Weights of a small transformer language model.
Architecture: RMSNorm before each block, rotary positions, no biases in attention or MLP, untied embeddings, normalized queries and keys, capped logits.
Training: a variant of Adam for these matrices, 662M tokens.
Each number is 200 + 30 x the weight over the matrix's rms, rounded and kept within 0 to 999. Layers, rows and columns count from 0.

# layer 6 attention key, 128x256, rms 0.0683, rows 80-85, columns 128-191
150,196,204,199,178,160,169,224,186,207,265,169,167,208,190,183,213,207,203,173,265,181,190,163,195,132,222,207,242,222,205,248,203,176,193,233,206,198,198,197,200,231,219,231,206,203,204,200,233,203,221,206,231,205,226,198,226,239,217,204,188,212,202,154
209,210,251,166,186,206,198,202,213,216,165,201,239,211,235,211,249,185,172,207,189,218,235,203,216,203,211,196,213,199,178,185,175,202,170,248,232,205,191,176,223,210,165,164,191,153,237,278,216,175,194,181,222,202,171,183,197,237,225,208,198,179,240,209
157,164,197,175,226,224,152,236,216,271,277,227,204,160,186,197,245,146,184,226,164,90,124,232,143,221,198,160,233,252,169,168,162,170,209,234,199,179,248,234,168,265,156,179,183,125,189,263,231,193,172,233,180,189,262,180,212,195,176,300,178,273,284,192
252,172,170,173,179,242,175,221,238,221,290,199,235,288,202,247,226,176,182,253,237,195,219,138,164,200,201,204,177,234,238,184,175,224,247,220,180,223,127,201,179,184,210,207,219,146,206,270,208,176,178,234,202,142,179,250,180,202,248,176,191,212,218,190
191,228,181,218,201,177,203,220,214,138,166,183,225,221,174,171,198,208,220,172,206,187,187,189,219,208,178,170,188,192,221,199,231,212,260,200,156,254,170,233,227,183,173,176,204,155,224,221,178,254,177,165,197,210,210,190,161,121,259,200,215,223,165,210
253,167,212,178,177,213,178,238,212,198,162,221,270,210,252,209,218,240,154,203,183,229,210,256,208,213,234,239,232,192,163,204,159,208,194,194,191,171,197,225,175,173,172,162,227,221,195,204,227,227,197,192,277,189,148,212,243,217,199,189,138,208,144,222
# layer 6 attention query, 384x256, rms 0.0757, rows 81-86,209-213,337-341, columns 128-191
210,214,189,198,158,191,200,210,220,176,230,215,169,178,196,220,226,144,218,206,206,206,178,198,136,213,175,216,224,234,229,196,205,163,230,187,209,174,184,214,203,232,196,211,190,206,187,211,209,196,209,187,174,205,208,214,196,185,188,212,217,204,195,219
181,170,180,148,212,187,210,210,200,224,259,218,218,192,219,197,211,186,174,215,232,171,187,202,202,183,184,228,199,154,202,182,214,204,223,196,159,182,199,195,204,185,237,186,173,222,237,201,201,197,193,206,204,189,236,195,223,151,189,215,186,204,209,196
194,209,172,228,217,197,239,215,183,243,173,232,236,182,202,218,245,212,213,243,205,174,193,222,186,201,163,239,235,236,206,188,182,236,289,174,216,185,189,149,177,218,207,195,218,162,180,184,199,194,207,192,211,194,260,206,174,218,201,206,190,203,199,203
225,203,203,152,195,197,237,206,214,177,155,200,179,166,153,225,233,185,223,230,200,226,181,245,186,243,176,260,215,182,168,208,171,176,233,231,181,170,183,156,162,172,211,259,177,184,172,189,209,216,143,204,162,182,198,221,212,224,158,203,189,182,214,203
232,202,173,167,210,191,135,172,191,154,192,202,193,240,204,244,180,184,198,214,189,191,172,164,226,198,220,212,190,208,235,201,176,214,182,154,244,203,243,200,182,246,227,246,182,186,187,165,213,165,238,159,170,204,197,163,153,224,202,155,224,158,191,139
166,192,220,206,206,163,157,190,159,172,185,210,212,231,189,217,207,189,210,185,197,195,182,217,191,148,208,194,160,197,178,204,164,216,208,176,197,199,205,219,190,208,256,241,271,228,211,183,199,171,215,199,248,165,213,186,206,207,196,165,210,228,190,197
258,192,231,165,201,166,260,215,211,178,216,213,191,192,216,221,230,168,214,181,176,226,197,170,180,214,190,180,249,197,181,189,204,205,257,189,188,163,266,166,226,180,182,190,198,203,178,183,161,203,190,218,183,179,227,212,214,168,179,188,222,182,186,202
172,210,192,184,174,243,196,190,174,200,188,214,203,201,175,188,187,160,163,203,182,188,203,198,214,233,197,184,176,220,157,141,212,208,211,242,192,161,205,221,234,141,209,193,180,158,219,200,201,176,150,197,202,201,208,187,195,235,222,227,211,169,187,226
189,168,198,214,139,219,217,179,201,193,196,174,190,123,143,233,190,138,148,178,177,207,241,231,180,188,238,179,190,209,223,118,197,210,224,207,221,224,172,243,215,190,181,216,227,172,207,208,155,211,177,233,173,232,229,223,204,223,223,179,211,177,224,189
217,228,169,140,178,180,246,209,174,215,240,237,181,219,127,145,256,147,195,240,170,181,211,235,164,174,174,220,159,224,230,178,217,228,245,255,215,221,171,224,213,165,185,203,179,172,225,192,203,204,166,196,206,225,226,198,214,226,222,175,158,200,147,229
228,157,159,235,190,206,234,186,228,228,183,186,230,164,177,235,170,196,210,233,189,151,210,168,180,173,165,246,187,166,200,236,188,158,212,190,232,265,210,186,174,197,183,252,229,189,167,188,204,194,237,204,225,158,197,170,195,235,184,206,188,196,224,188
257,206,219,177,196,198,197,233,232,187,204,226,226,160,210,201,203,188,207,196,161,226,194,188,184,196,144,181,194,191,201,231,237,141,273,196,191,124,245,155,213,192,220,186,204,194,184,195,178,263,192,234,180,183,185,209,189,205,183,204,215,215,216,201
184,226,179,202,175,236,209,258,132,191,226,229,188,176,171,202,217,124,173,249,166,119,145,222,202,185,172,158,217,268,139,181,196,165,239,249,195,149,231,146,197,200,208,180,177,98,253,210,213,207,191,196,182,221,242,223,202,188,164,195,223,201,222,233
186,211,204,190,162,182,232,186,219,185,217,202,160,179,150,175,188,198,143,209,168,210,176,232,169,189,222,198,212,218,166,172,183,179,248,249,212,234,202,209,173,215,141,186,248,139,232,185,176,204,219,225,176,207,215,224,201,211,177,201,205,208,205,167
204,225,215,215,166,170,217,173,212,190,227,208,182,156,175,164,179,175,201,172,200,185,198,203,196,197,191,167,208,139,201,184,234,203,277,208,256,232,167,198,196,172,229,240,157,250,147,191,179,254,208,245,184,181,177,193,184,237,283,249,182,156,184,241
271,189,210,180,232,259,191,145,181,254,145,200,217,199,213,217,204,208,194,251,207,194,225,178,163,215,183,254,194,150,163,169,214,209,162,196,221,215,224,221,191,201,182,257,213,202,191,195,205,191,196,211,251,194,186,205,203,286,258,182,212,246,185,187